config = dict(
    n_head=3,
    d_mlp=768,
    norm='layernorm',
    norm_eps=1e-05,
    positions='learned',
    optimizer='soap_variant',
    weight_decay=0.0,
    lr_head=0.00649,
    warmup_steps=200,
    decay_shape='linear',
    doc_mask=True,
    steps=4046,
)
Each number is 500 + 40 x the weight over its row's rms, rounded and kept within 0 to 999. Layers, rows and columns count from 0. Numbers have three digits each. The size before them is the row's rms in percent of the matrix's.

# layer 2 attention output (transposed), 192x192, rms 0.0619, rows 179-191, columns 96-191
089:508510521569449532491527490498474506510539502471483494486474562495445486482478496525425547503456552555453514471499508513487511508490503494522507522556503477542533445468514512458442465443470498516505535487477535459500486441497495511461497482512493455533500464495566490490494448476459503470
097:495536465578565549510524449465495519531470455453518566503548545527582486503485524546477494459447476503517450420553491450530558483530506487503486460554439549513520470441610474476447480521563532538509470553513530573450447488476553505549468507527472438471516564526504470511460476530506476539
098:454508512544487504529485527546521539499521547526542540551528506533561474602464514440501470500522501524501503463473515487532542496566469521543478422541464404477463528466521475482526483561473412477538467424510544498537512398472570536542477557532522476466449507486496516487541466498420418525
092:499463491446504468443522588460508474521519503482555453417500393486463476477420532500404507410527445554488507464579464519536566486512526556488547522492498526480563526438483490520406495534504493505483534458501541509530512489494550476533554496465456545528506521514458453458454467587504467552
106:499572480452515513482421470532467497536498508486513577401558535468479502511526510498496496501463573531533403523445532569431545567407502438449459464490500514517511499461430467445499500437493495500508520480497560488520551512531492468495496533542556440512477561458449457595483566548461561520
104:453614539484537461531517439493493512518532485446404446480402491477525534453522448472494495505548530492572573444494492534433562465444470507481566521474540504537548472589530499508532470581551463414477578508462514472529498549525532433446560476477468463496466533457499530506452466474562511467
098:499605569519470481532557458513491547466423438421470446459501554535538475506444474532571495499535454501466501522495516515563467481511462466448482492473562515555528550473491481483534551537483438463568530520509511468578487463590562512545441421479488547450500411505485547524514498519474430469
101:474480446458491504509494499533503528559462444522412447468500478521478482497470433463519525516442518545545515443537495550485477589527501560486434512426534440521505510451487535509477609528472537493432501470426534575516463524569456546500561416526514504500470444521488510466533406528560402458
093:470467463538471534534519450491505528453453464447475550553477591513527468481474442510452524456453463532527470505533464464484520468533455528477534501550476539481518455462503471475509451526455444539521468452460493482525474446418573524478548417564519533479542513521423465534453510547540491412
099:446477490469439528546493509505498496461488454503481475491510509539539523474519495546523521481484480487506597525463533529535520475535466481450507550580472492542488508517471475481530496449518490498508429425501492534456529524570498469477523550512500441491505492507452385485407451567622519557
088:494521452498471490486553521543466499524548528542466389442434562489525508468484467550507428460433519521501422526516492471606534428494504442506551535512537502486447517516554557557494491543490389498517484491460548519460451513582542514457438535543480491468511464464419516547517502445470535429
092:465484530546506545475557510437429484476542520574431532529518540541579467536434590563522567518417485515537434503519499464579567504558467484498541478488516474554490545490465438478493491537527534525491507557527508494514478489578504563494470547507501479492566452489517507470509486511591421556
100:518531521519541402509540524567450526502526478459496510486548578460533578467486476478505480524565497525473523487507527431505503508488515481481422556566427489476494461466530532530504545443490503468475536468450525489533521487451467523446502534469479410586494515555469517543578506491494547482
# layer 2 attention value, 192x192, rms 0.0495, rows 180-191, columns 96-191
083:474472590479488528523471546461530490432577546564575479450515511505457553520462462532501504500498509511545523539465571578519513567514517507529494518484516472538514560552408488526560576485511510502519471511503470434515467532584444498429513478421488516478518501467506463438520549600517550453
085:485455482464529470471508484436497536442488462487410503536489462456412500441560458522476545455466548482459533495528500466480456482480534496461535600459501534573539446580448509491536488406523489495490406531541518538458438537449500457546529515519494469495482530459516501533483581483532546557
083:490553529522519526489446438496438513463523505538591467541570605542541516537473486568532512592453503456529522523511519494482464563503534470532480485447483484493500543567483491505543526509557571544578532514543510510498465455504499504465407468533447492527518443504503458437517487503496602461
089:452510449484456472516459541418559490584479562458492463583435508496501487491506562436494461551562474491431545538536507468523450444545496534520559532529513532459482551516578566469492474502491493465512521499585457468497450478449498509495513508502507506501494413496518485503494506509539523474
091:518413534498476517412492527531504518479556540564487539516575518528470478573464496500491502456479510503554462583472532484536439594523476451564395492513447510471433519486510464506410573471498580532488436559476474605469557437546477532517507495522464461454536461498471432474608563529473508496
084:574433436469463562493415550507488477541510541521544480492515539468443480498533450451534581528432528514495464433491496466506525478510526503465499518470452473500508483547518515506453483477424552476398505503430470518453535512449456556550558530498451447500536570499517463490498473540521504443
088:560550510645478535463423397476536472459511496511572512460487564454474439467480538510503566481526438472460517501520515501520484458431501472527510458591439527483504490537515430545469509479504525586485486557507503443468537505463479474479476503483500503484558556543465501530480519512483495487
077:534558557488475490498466565534530509555519489498557447452529426544481443459530473469542489560556481522458510525526481578505545463498528444448487485468534473496502502502455495483480514460496547490463563540509513436508504507539455519526512456452482460534459492478573493464446469455450524555
085:449521465504486458478527478438499548531564497486498456480525570450487566511474501492564513472515513525563417555563469474519454514486582491482478475495474529491530519489503498514506499528498487540516630546512467476552482482508475543564454484540513581573489440542502511533566561507531500524
080:505467536473519475491505495516504470463422457502491590565554439485462492511516481402474522495487504470523577501442471533416481592486507521486429460529472529462503486511519428416529453475524585474510502506506504500503545463399457518599542523552534509553460498501474543486488495477494499507
079:484504518445542486493496455525501505432448452431517417478466484493489586453527402495524500443596530444527499513436499481496445533478541467563487555532510502502582522484555489448455515528462547498487471488453432537486546512508474448527454525475494464476442531546489472400545490484509492500
076:447489552484462485495539518424520516479477578520551523511545546482466458529526485501537551505455537478512499567461503549494474500457542525462537458453589562467470515528505490510484511523486437509495426483475472502457513539593521480543453534508502523427508461503558495476382418538474493489
# layer 2 MLP up, 768x192, rms 0.0717, rows 0-59, columns 96-191
099:533508539461477459495565487449529571511547528545580486513488493480431475536547527466476490483525567480424555470522486517451467520524495450511510512525447496515490442552541502455523499548466517499519515467464531500538532501552509457474548511489507524539510484497434505491501547542475471462
103:506456449434522483510538574532572512529526475471481560543482466494575539539492453515543504525482497478469475487557482509527503533525484476480538513539489480465499581525594519474525464521485513439489503523585578535587510505534474469483424490531492534495459502489538480402495505530546519558
098:497484478472522567462455466466478551483508489521497501524491467497479446494543503488493491536512490503436514496468552534557495454524397449475517551506428502518478495545468494469527492520442487510596534577523426571547582495447467504463502516467511465510478506455499548513494431490494477500
101:526531512518399536522526464459540534471525528495486491440476407511501528486597514521438411456519501562468491540425493504490472527507507510436477534496479434458570504524490478514485532496473489506506540539574479481480491492544484506477447462521511491505502453469454586488519519470517462531
096:525587456563475525517499493421474484406537559525540529524508498498446432575488519451543550454517511505536496470538560484460498453454513479373500550481467452558389511495468527490466498507496485488473547493470532513483515568449453484545472475551498472441486532470469532572455494476557508452
101:391485531496483499486493453472583423553485516512467544478437515569485468483492470483424461470448537599501515461536491503477482517508554557432540445512477470422539537528555491449506484503570493498441464518468421542469524466583478477526457462463454443498525468485467542569457513562512529524
094:517553470520528502552501490492516543570481482459537522454533459450429483473473500458563556547487497547468462486475460500527515439488480526481521487605567562429510552495476462497433435484474567500469523503545415523497478508558455519501514470530565495603474456546518515443525431479475499473
096:488549461495538460560446500504512486464471432502513576458502492542586516535527535505583428504499471419568543557489535507530404496515488495480555498522491458477570559575544458533490454455510508447460508468516476450520510493532496476544516559439478557505465482515455504430540460435567499458
110:575463483499487467507445513500449520470506487556485501446495483503528492472539468514472522523508580491474450493494505465503459506503459519476502508564512448438516498476579464376499512449459478497518498418415604551538553508524559488491512543452507526553495536551527461474517507587502501432
099:508446526495473507426475482491501498517518527536378567511539440521370425528501436513482509518527516526449498509503525505477510532553548572513488504498514554509527537498571474503515575457464476499481471477518531491523468514460505515558471492534533514505472413516592489497468474454522438505
099:521556529499465483484578457526501573466516577519551553533478460481505456434518558478515523393539519493451565516494489477587485537493466459500482448445499564480490466506506437509528479486468450503471517455468401506470530548586523495533478488466484512435511565475565514356512524559495497508
113:516605471468506488504479475417493537525503438460542505565510437458561551535529600531513472452448463480520519476562579554545506534493553593493491510526536494522506442530524532500449489449419469438507485509582479601527522500588541382474480540504465531508475487495538477495501465510484489432
096:563504489558516519476452528494441473568503457466515504487514504479489566616540474575500524447525577537501462466464467494439485460479525483474427517428489527488550449517575485497451498475523486571480470541560446519465557531509499494460480487472484515444500531443531485455550445472483453524
100:404485567466508501518390460531471520481475547496543581455461457451477553529488427488571493458495545540465470535473572447520515521499536484505534518496447508470451516524466501510531502546481502493477477497504542540509505500476467518555539431541523506529547524517540481499549455501534536489
092:431491466491504480509501494499510442483474440427505495435503497529527490555502429426477444505534422548454545537456486543475534512387454514444481545505499476477516474500506511546435551515507517489494527489499468459595463533469482549441481485468454533497573455580502497566511554496562490498
101:493566401484463459442490515455546461473506505424510483452424510513498475550484501576451538461534477460551516524531447406575499440561513541532537505463463471513475492427475542527531517436472510526520508461554464504525495532487459501499515534469528524574446542559513419476512451467546439462
110:543548496453496458545542489494528427498487441508544513476548509462460530503558494466455455532553526490503496519529434514526508472451483518527458555463444462535447529397444492489511451481532535418445478537526532411520489423514545456528545552516525476519460564478540470457507472516513460513
098:499455524526504496498546464532551500523453397483572487484473505490517473525514531538560414409585518479510495537540546542473526494476507532484485453493502434492519525472456426488513531533475471452483530508556461532513564492454440461493512500457520619418545474475467531475460547477473458476
105:550515518421534554506508489501502479529532532400470515461512515455466540504472542512435492506464486554531461554400509499494447523482553462513471557532474505537485491530447507489514458409568437528504494516581529451468448502501466533499495478426539528444467504505546576497503516479524481399
099:516492465511526459490527478506494451510452518466478531459531503453544450468554504513547497539499460496479432454459456556504547565477573448498527582451513541487521512488504444475479558517529498526500503457598457517539486517519588529509443567518455457570473468464495424444520509484506547503
120:417493502531504450450544505463473483475460532546493460458499500478584523453480463533511531514453523485543533472493514477569485488465477496511496528527490511537541597579422497498417572499506433554443489496529493500494515443541480511490558567505471538563455516488535509441527494485496495576
100:491479460526467527567573404503507491453490506488462435477477522431534504537544508509536547463527413535473433417494500473484524485463587525573466549581563493493394535511489449555476481471548511453454526472538520532525535490534442525457537489449500507489449464500570532599432529442485482498
100:500488536488493481555465599478517507533449456497534524516394545559440528483531510491466485444468524379481487433422463410481514513418478523497510532527548521468476508527535516460484577562508506508500468538475453500529493447435545540465443513489564489539509544498455470515554536530504498520
113:407553503482547476508478472461540517484503501512494486541490453491512515474468537463446448542543525507451497486504463524467465486550523568497595536445507520463465542512539451540540479452534498514463518581519518601520545478531590501437490473495448397542568450465521533425455553537478451487
116:504488519487540483496486507514473550570596561543446527498546500477485560511490438525508551501528520503547516454480473504539524547490510491452491459504434547502468458469493538406592441454558462444530519534567457537536410528500489544544483544517502472498575522463521478483501392501492499476
102:439492451491435488543482492532491496546505512555383504452500508519500466518535456477527468431537534490553534510576424464524470486557446482498542476469465522518512445489447534558446529480449569478507544517553472506557491460551464498492469546510445496516495486491518553529492416493448452534
096:516467476486453476563458553422499484442469470482466474469497521513490416537421529486423509493551550479501526477490532506574556534478497542469540539533571583504438508573420493426473491560415576461552519513519435445464498515518537552463549576508519533462553510473501508498507487436519524434
091:491528477506472497519538469499551465509463460424455559466499438560441418450468520460504485525498511458541510489471554511544508495532514499576504596496499505512508556494383520530412508417475549523577555503480486494518507496466604474512451534517578488493485507484512500456467507510481528432
094:561485450482461477498540441483406478525487529574513474529533492547471466495534495455408537511532421524526458531508502562526491517499528498504475511497549486470490512549481476564546527557490525509470531487491514487497522479564589524495571493499466473553550483473477548495465475505514441456
096:552491445461489493524433537489455509564534630556495479466529452480549509488460459496552453526577444474489498527464515540553492536480482582526499500475501522510552463474502499479485548473486492500566527496508546475589530508492472491409459534460480481454503483488557394515435531504570573508
096:466462515459517565480418560510555485551425497479516448468485490466460495448461509434544462530516468453532477563527506539459468469468633490480479453493482533462456471479490469432487466517565492528477453497503438510560479519434523520501581443592521491471533523448456582463532524499494473497
100:415410465561458449418491519422489491508477441518503602429561585524500457532530507510528541438533509529550552479480462454451560479505426436430476549460504527506476495516504507491478521469501485480467555511472444530513532569532441498539504521534532529530464453528521510530486445536530523571
095:427522490542458512520452502499466477501406493518586491499549503506475504533552529483520555466497479535565513484456482549477515448525449450441505509501576503571560505516608477436464509467473518517514528452528454546511514523573518542480428523516456528446482504509539479523453476542555498442
097:521511497462531555526550550496484450491539553515540451557505543506592473501515493463472467445478553546459479557504513520494457545525479517494541500524482496558399491477507519512483505452542497523455482525519484500459523485467464466528561546513474554495517518520552578517558496479519463522
094:440463506525542490503534453513572575511492434465554538494470533500558464495494465497528522536545480544501566562501552463490482506458506559543578476483493478455449515509470453482536478532402479496469469506525497494484478520576443524492432416547478511444459434534519454495541490472511602489
106:523528474466468470429434565477502499501422464477410497569515535529513524511478521505486426492556500570506481474533506552432505620476513475548478510530508527558498485608533546504531525445491474468452507528529478511515526473441514608451471522523452504493467490487499450577551457522544509577
094:515497416526558464488496527520478493509519512515452470491446463450466501547544590455407483460527489482465536523512520464468555482532511488462514493556467476513491524521538487538429524485464500502454543480445417532453512506524478467495488476446491472522497458536575534497495508461536575473
098:574453589495568512483445502421440518478488404489484485474503504481497551428465430463523543547458484463466485568477473506579478476463539510447513504489526511568496509497450496502493473532538527439512490561516411486497460479473536526549505491496497439442434472509482441574492550570492477422
090:546525586530483513534495481546425556512426595488483498540410588533442476562554507501465535470532568549515536531486505571521533484486574538507502542459516494476534549497480500475509541480480472513534504480440542490506534472528528540602457576534461485522576587491470521488484519486512520545
099:532510427525484543423468491439443489432514494446537440464483417475501446549502464489370506559507446508485480574504431490543518512464538496516474493531486504529534495566509524467494596489558478544562470478523515533542562497500508503470531500468518483521489547489494476519537542461514473496
119:574523424482483444480536554463525604500563472442484539553486505509547495535529492384465570535462465519529475472528415560443535499527472513516456471497488437520508575428492482461494484536533514585535581495544467477459374514530508530546490472467540469508461494544470511440517557488501543449
108:473508517520502497536454493494584532489463488567459508438478537419549550470591488515570467511523457481521467516541427512552505460439514478465545564524449540475473477498506492525486539444532540437528542481500409512502465505508485429476502459488542461546489527510546510556514542513536457514
094:510545550424520551496461516513471464473591521521474469467490512547505456452501506491540434468488454515514503486523481515421517471469492489529505532537510484470467422481526501536525565501496504468485591514534546456471474531502438512544538507431470465565399525523433587535527505539550455535
093:565467544519501551547484513503507487513465536437560507531572486549486487488480540501488511389624524463524530456516499488593479483484480490505555462533445562456511520528537520478565531453528591486491525603507546523455556521486509482464479450593474496566555525516503520523517498487441504513
103:528424486514445512455491479500531540515537468510466468510508496533533556465503533531504492465532423472469564539479502537529499471544448501436529572503501490493518424486522458511493485515482525423548480426514468463494537508512418525531533441483427557489518418441620469555493464516529566461
088:454454448514456496494492484446480536480556481477494546566553516499486491572502514419491553561501494483429442520507517543451474492574526547505485495547485491437444509441491480475541558491467509559472482471544508542548527545467472412414401508511506511511477532495512539561492512499486573447
106:458526553483491548496513398511486504481423519499499510436514534464475498500431464507500485511511507467503533573536465478513459454458413563435542540534467537514437489463447486517527539485530521448522533501511452555496495457418428514448530520469420491474516477524479557549469483471526478493
102:517580529521519480512501447494537472480498559498446572535459436504495536478491531524454456515475486489513447511441525471550492543530489549495496484494486521537459514535463532485497518484518580485465467481502519502525519514466556475479449518494471479498448497530566513462569462521540403563
107:504528498566361493506406523599481536440527511582413499540492478485426553514500501441513499500566439451541477449425454490479547560540476487467498564504456513507520536490534550503472459498544505496472552531504478537475535462416484449462592512522482524519508508528504541466515519524501529552
100:498517501505551538437526506515529503474486528393475576477480434381457491475497495485561457500531438454501554578545568524472495455506497481532482510533536500565505529524509462557439478488540499554498476543553511482474414444552523435490520493509498510529558542501546578562497495495523513552
089:482523494556565488502467508498522488503522552490510554459456458484512567495503476400579493507557466499476480495463465534429515536511434542504561479548621483524515506521484493487511558542572492430500458476582481471573495507447468536447531470500502496449517428515474463503495532514476494519
107:560536503402466555426502491469505560487495478519505464451452497503467498481482539543462572519499521453569494444528499498557487524468543431534461554550529488555496533481546481523469517537512578525510550498579487481509549419461511538530490455527451449540481463446475502591504511419516503480
097:502595487453547595509457483501522524429517550591504522509494493448532523525499483526408516545509512499556464496538487524515513552495484489532519462568529452505488531553474528463467527553557429482442513497499481513503418470564509551442426567460458494492539480449484467597497507388482426485
100:501507510519467432461520438490513610526494518551440480574500562486482503446469558438522469495462488507489446448488477493540480507467509476544513565555490522532454473489449434497535487472426514544538529378491485487533551522508577533515545498536493552454550457486466497477479487522611504534
099:460532456519484549457484586567455445486518467450537485460502437478472457502499569500537464505488432546473452579502460480465439452536458559484498480489436498498541485472512541549479467463502502445479507521452458529498509478570484514447570477490476459550564569499550545483526481488439518491
098:487601563465465511507459442450463574514431465456533501465527484571475489560538522450520451500523480499498433529467494513514513493496514454466526404495512519386520453518469492459447571531477518533533506535504509473525453465470577537545459434473522541513536499516478484542489458536539533517
090:518460516601475547515501421506531458405398453473500505494505472455552502474483527471507508482539536491536460452508483490540498546444575535517606494567480454518510608469458473469460538478462450537420519458495495471501494512522523504548500509568553541499506563524480466482494513474522482561
093:540502537544527461456470514545508550535533526447470510453477523570475489529575489584497481560541479515532488528439511473548458535506542529515490483540539432564495495500582517434523453560522490531501481380485493449535467486454444502554548505505560503519485458572505515488558503481486570457
094:527562535581542468474455475491513419471504504541447543472552521563488491451505468437464462505516489494466481513479426581438502536416521550533548502566486429527472424488480498447561513466446407471582560506492432504496503502533481462580546448507511496498516438479552486548501461499504430533
107:514460524524416526443502547543505505532421541489584541543468549483432432580523459525552520491489536570505432540529459460558507482447481434519446537411443464487473552524494473490528495580500552494475493487531448526517457499586421522541418423508499572478532506474477517439536556492538548521
# layer 2 MLP down (transposed), 768x192, rms 0.0713, rows 0-59, columns 96-191
094:517595472467513448538510522447540491455477524453449520515422471494529473440544572485496490539477467502478513504515516541563512502477433461388541491492560465505462587467502503518504453531486482542469507488490468500527566470522482476549460457508491521526491463526558507515485513492579491458
093:471504544521422478533536429496465448507516550458542522496502485505410456436550510532420432506472467500460465513435480471508436572484476450506441530487472480569521502539523480544505491484536529522563450433412471447445442506466504506553488552553496488514512508572446473473514515557467467457
101:491531485486464535553552440531476489504445594551525509441460583501531496570490513565551551472537495549560509543545513549501559497485520430518580540500485459482587548476458505518542493480527542431486506489441528492479543451493510452504524537510503559549465495505466555468504489495527494481
101:487504520479383476530456594496405470465440508498498505500517526413485466562462488499466459525429536539522558463456516520485536483494487523475519515547540398469525521513486544431464504451502508538437483518514484549465577527525505481487500539418465541479608460494440530463487504526525506488
096:515546461495478535458472465481475498423455443518521551563503500565457454474453486544487524522508537536506496437431475522456496515403443542462443480477445503505497523506503483545541477576453485510497550468501498463549538493492539575448542529481529462396435508475511400452490527473454470613
098:534500556545536502535554509505470427427552510477507525444564507532501543538538464449519479505483534471433502511520436462507457486443542531498571476489491536469484472457453456603509518473500491494525531515493587440540521492495557501499464550589508560499479538549414452477507526531526565540
098:467451499494514505527496517527552520456530470505458411545485495477531481555497502467478564558453545572468513498427539467497528493534437518448435509464540467506613494535497546515558522564481502530516502448490553533449542540422537492527522456422501517532444501545515475511501432505494436461
094:497530516537482498466484439524458450540502469418510488486542519513515468551545517537463550512402439428516537494537531485487448536446544514466462468431531518469542554482501548501501386479531458444437529497549455517484558547423540496484568427551530531508476554458526531537478499533451447433
114:413498479469520493466535502538484481492539459442504533483530513433550561462520521524466492504551420465488487513501458476517503479560520483460496449487551458453464550575375516511573412540489403533450515499509475541463556465472508529472526498487513476493442467524504532441505517559459496440
105:499482487446512512466439468449467540475473477492521511477471549499586507482487447528561458493492541411475405512452483571475560524474487458472381598459562454542528439486473457533461478491495494511480414461532500443531504515438561504530523500386509422467525497510496442490485475502559495503
103:539497474492578514520515488510522493525473518441529504517475455454559547503500510510479482526439482531514517533449510491534442566562529541511517503497532531481523498453537563600532451487512555519498543550500552410578457465442500544413461494462548509466527531448406458555444491462453565519
110:486515518498506545500480467456571533449526529481421485444509478477541447510563558476518514548475454544495471509493505524473498428420529527473403483542641449579473507530516520505499484481553524436544460569522452496523498540521462532499510500460505492561495464525461425523448394538505444552
103:502430526487478484553378512539512572539483529516473449442457476464577492551555470496601513525563529500494488494506518576481495487517498439477514527468507497499447507418498490539490502508469497475486512506519504547514495549440531522561464431471554503541498416521570528537508530541495539454
100:491471501456592495513512506488516450495550534504562501508482447501609528459492534498490443480481502508511456404545525525510481528545497529462495499516540557470571412461467488516512509504424476476480580551507518536446475552541513500530446478506516500433482523425522581481462484439492468539
094:475492474465568469473468565534521496557530550501393452513422507487534500443486476523512499553533527440522533557463524469512582484595438503555514473474548559486512461546557477455451423475572518432545478521487533473491483499468518447522453584464549463515463500486510506486515454511440468520
108:500525439481483595564501567463446493533490526566470463579477472461575463425516478502473472536448545489485484491527457532510560594474530505537479470503453531522438472493501551452488520495520475478533464429553533424491424548527544515521521479533485441526429440514496456516450522443502467533
101:490507532454528533480523517512560461527567435545487483479548463460482469524486518562554526474463513509512478481428492467505443502535502505500516540569466570539504506456569584511457472468495542507431534421472488482462515483564418480537530496519437435528459453418454423547475466473499521545
097:488497515474497488534492562494432455582447516438514572480464454472531489502512542455526537480559456433512422498457478569517485528512455536450446465501488481501487526590525478495482551498450477557628507493438457493504611566517515529546545490478558489461503557430481445487457508537590542497
117:506579563427449520581535530489454531544461516508485498463469444537529493511466505452530450566465509528469489470501474495501422424501493577515483476555522501450506501557484457555477565425523496499571452503493495433484525490471569593520493439531500443530446465464571535439495474468445529462
096:523523539463472536538494487518427531510448572591509493443473526552563536415452397450506556510551472442503517518519571515494515535481522539455504517488566484464493481499436446555469511486493449500501507504501517489553444495497430530490565499422457509488540492524485527503449464499539509489
106:541504519461516491516490515515512534539435443479584598530507494480451457580488584496502427563504504577475473495532511512499537515486506471506508520482498472501525416459571486487512486458530510481511580567542484479451502539475513524492437461487497460441535496532460473517562551487434548395
099:486488524542502509499568517535484515465532498465544535554520477546480580524461496512500509530583527512524516490511506555542478575546522515564483448488524512454554513539539539544504470551509509584533510451481560454485547553427521527408474511482487524474468547510464465460495562528530436555
083:530514454423572549517573505502493541510534490483510463488546539487516461571469473535453486496435495551540534520432565560469492504569530516512507467427477483493537454473436510591535499586424572540500503536493569550493488504512453461496487487513546477485475443507549492561455479440472551482
105:467520446455558509537402480547548501474518507542524537579483511536582490490482470488481464516524486542475543441523419493524422544480444513488402490598503496509533490499536476407534478522468523532572441520560486532490496521532489491530580544426543441495466517492535508469487544514482461454
111:483495487502480519471553509461566569464497500511498526578567482538402535447541436367471503462525467480528497429499512448466431517534560502497501541549480533574508471489531531454473482554505512441477514476460530528482495580461460546490552616461465481466547466563473520476528487517430480457
108:469539530559521550478472470478519486503491429477582398476522565490430495523487517534547497449489533581506470561486508440484552396462459542469454527555548479538565494570457465525499454499518505522508396572485545505440482522481466507544517508500533516488423619513491475501469530528488550488
100:455402486539509463482539443509524497486580439508500451508521535517464537504481488550470524505468499553433513516450480485477449511529560548604455469488472595456451500488522553538553560497536481550503573482411452586497546459509481484467422506468534477479478518460523490499509507565552566539
095:620585549539553491441442502511448524463534520472449506514497492488501443470509483548533534422521574467495478580548514469470441475627467529497475515588493492439518528503481465504467455563503489504580467468500542454487524467483502444498441454496456530549570513491497501490479511506498498499
097:480445524482466429514500525516479509465521512556517533512481562547479527539502478532512540574482447468504536445543516486543571513483557510532462522482411484537536548485452543497488464447460506410500514462518440451479467511482493507524536523532556448408479521603501506455510477523463490540
101:461649481512581540533568472426417506412520501434508490440509502500499518459536528498496526458509497524564514467495477538407564509475433502524528487506503449524506514450483613511509516541472474460502560505519549461480566515536442460495569431538482487526470504472473538543511534464448567504
101:426494500458499478468501536451534529463523475480562489514564551478510560578566499509505487468601524434527458559485416519512442475472537526521506544541509513552529525464457554484546529540584493523564439499444479494498488549476457485507465536486514497482510510497496516508526502534529515604
096:569543444520470476551532467612469526477466528505470490546457449497517533468480517510410470534468495489486404497522553519596512567492532458476526493521416468460529518547495510518501535517565522508548414479528566479459501455436560511520508521475454541470560526513599486430532535460485435456
096:500498481461454530454398481486496419509477522534470504490440512531574479474487511532472468427518509459539492564459478462469527482538537521502509524516454499496537498445493482442511451520502469419466511529571509557481536498457501462508471512468520575528522529478540538503465534535528613460
101:483457491457501546538500520446496502470510475461505494443564579506473507495520571475525516545463530426469559523409441436527519477503552534525534401499479520517549526509499513542581463514468452550478487512461441527551525486521506510476461522569551512502470541494513515471455489536440534496
102:488495571470497497590516502507540440479512516499449534536476440502446479442450511511501489498534525436475407529508448507536504505416488500516572571502470489487504462471493541492530469445534496595484500474469440486585518523422502546528550444479505444569538456482483499548548545510500526567
095:524537559622525542467560498518538503441444529436432438498423546505481504500517537485520513531502490545477478500452453530512512402474592444463557485464536487549520455496517498518549486469544524496510529494447473452486553498478502481494564519531470469438436528536478526487581517432524504462
098:464521518456489430433474543549470458432541518443512461506572508511553501546538451491504469469530506440434496491425467525543466555505463448486505507519530480511563469566526574440514513518568542482500471505549487508494514493481502531497534518579497537462496444485494485456436563487423537511
098:455555489521461457531462495477429470536488489414511457518523500516435464475547486460479492447483502471513436511521442488555486456462476587429463496509501513530505513430486496478575483513554491481569538468447460422462562472472468468473527522461565473539500513396524491532510469484525444494
093:552571486496469451405571484505492545584581551514493500483510470499550545459475467558463437505483432497498527513456445517502541560528499500464534447502527499381445474506555491590555526555506452424513562507510508503457445511492446507384493515468536487496473478501620528498492496483466503482
109:524522493478526477626484519562513489583519503534474504512493569583544451547439528514525509487463504440519489497544548507597528529537577541481492486510461532539544480464533482488520495555498538490483478528469470552452509475532488553544438488526515526534494411509518498513505527527455492474
122:530508512528525495530506469421475474504545503532504520483524452561629485499509430521456571542469497542615503527497463497551486518492501537499414463484446515463503469403496519533505454673465418508523522433536508513457504516494498508641492473498533539449467427488508504489511486565504497550
117:479582515505519488507424509535535507407453518552537465552525556475487542484497508648540471446493452470513495429509565453497560397537428538424497520528489504549529500493494502558513523450536498438423499482528469505493542459462519434481481449545533517536512533498428509522457482485467485489
085:504542476506489513526458473487499496468429487513477568564522456434505525484532500451433517453466511473501532546489522544481528471479493538507477496490536515507475540483523524505497436461504480536450533536517587513500475446514545529470508480528461480446514528509558496504476516447447485469
085:460444508460538426476558480494504472516515514552534545494498526485505519456479502602469521546455432531506537528396479548466506528508555528487416522492549437516487554526513537528502510519509447454575589527464503483507400544492448418430461509458596463482452518518475509491492515526549521398
099:511453524461427521434456466573476481491560465528465447586514434488434484542450455535549462543542466479530519516448468498475542505478512506493469459503474414522478575539498523581499421504522478491467521469535541562483478562531530489464475611544485537500463568517549543496455433499549535565
091:494575512568410513492549460497525530542551520503513509500523483497524543542443523497552470459470451511608486499448519532532527466503472493479532511525507483553550489472517473525439466519522442477579510563519520461445394395515541611502578444518515499469515576516449466567461533506495474518
100:543477507493530565514503531459522517462488508493510496515485492512599548460414507475455405531478472463530484483511459505497465518476597524580464512484522510536551533533441459544527492566420494570562477510434503508544499469533549550518556403460523529559516465512500472421467576412491491457
100:453508408459499482533475572549477523496460461444492494565514527547520459539497488483523472533542488448457521493542456525447467539498494507550485515433512472509509499500437552528535457544486425568553514518421483530454513460471485500535450515516488503546449456468508489550571557504483526459
113:538479474523483453476486566466436509565453505494451485575584511428510452568623561514492501490529485470470537527508472569532518493491461527418511457609584472585546476556477524483523431462488511554524513520474499567445575497472515546441505475494478500517494516438526541524524573486500518568
093:499532538471551490457482569434492591540514469518462445546493475470542499543452479495535423588472532451427465468437498480547486529558479472533512495472519559487393467508546526507560530494517493566475434411498501479524488490489513514519484435458503422508567507513411463461555499524450601486
095:525488482493480497466408505480498443540559467519482530499530507444479520497522516542490479512512478493469496433490467508570558422495408534466505486463512535525534559563506552452460520451496501466480490491476464514536493536531505462583521590519486458474522514542520536572512465561506463463
092:523480534535464476489534510522531479447447505464493544535496506518480505529504537462504518445541449469423428544512606546449480480530478603484474526449528541513474494518517499492527520505480513470513470550530479510514459511482548489510436468570524582432459515477429557517574556509490497525
097:559506518508507558470489519475529503505506481487453454459440490490537474461471461543496463544503476436535534496474473593552546501558441537465450519553451533473494488542540464557419481486503460495538559458493561470539523483446488563465517541543529552471480550438570492490500511496473474518
109:450507431499494497489534558458526515587510558525470504453481540560500431506475449500483523482475512446466456537470552451432482466489541452523600543506454592503475542514542561506557414498391447483470571434556449505493488495514388535533490427515554462512519479517445501456501505544416470491
098:510539552536491494581528431519481524496468593486578509555460544475523586570485513511524526576539454546485474499497492489472498488449535474495588461460625520516499500557439547514536515482449512560521579453487561526498508530468547537483526501462461495534561468491515520539492523451467517447
094:524530476477538504511490466487567557499457464514538471513533456434468496468500512509543466436442498515499493489498486623540512466547444493455568512465463503581581496475500460450442483556504466527505520462453499566453496610511430374521525461507486501509534511551536522494523479403415541501
092:509584529501485449435554518540443553487516542561501557529471457485445451467553546560469540519519531501503529497545518504472567516544460460553432505459515543501562481546451460537433446495542610487520478499501455517503511505481458483421513490435474472496447485512532525470476494515498532421
091:450439462468484490516466466493488543532487477468502468469579443518535518480519509441490504551477528511499504533448500592535527460510438485621510431577490569493485516562440452506491533511479445447476416526593493494409533470496514510507462453475535571544488508447495555481491511525426496465
104:466553488486454487488514527506520567458467521444528516548558472461448507527440533596495521389454495527533463514458485542424472444566460577531545516482520518500498478495393513522469516474486479432510508516511492524518514473521457532488507556486550491455509485491514516540542419428512502529
105:517543539503516544520456490438488468537469493477460499450490524575551538468481461456481487535468483446530481525442481529513585528531433502511513475495475476455537458571534458562469506459472493551442465508488619505542546536460512587528542509477513519427488471483536617435460522497444482510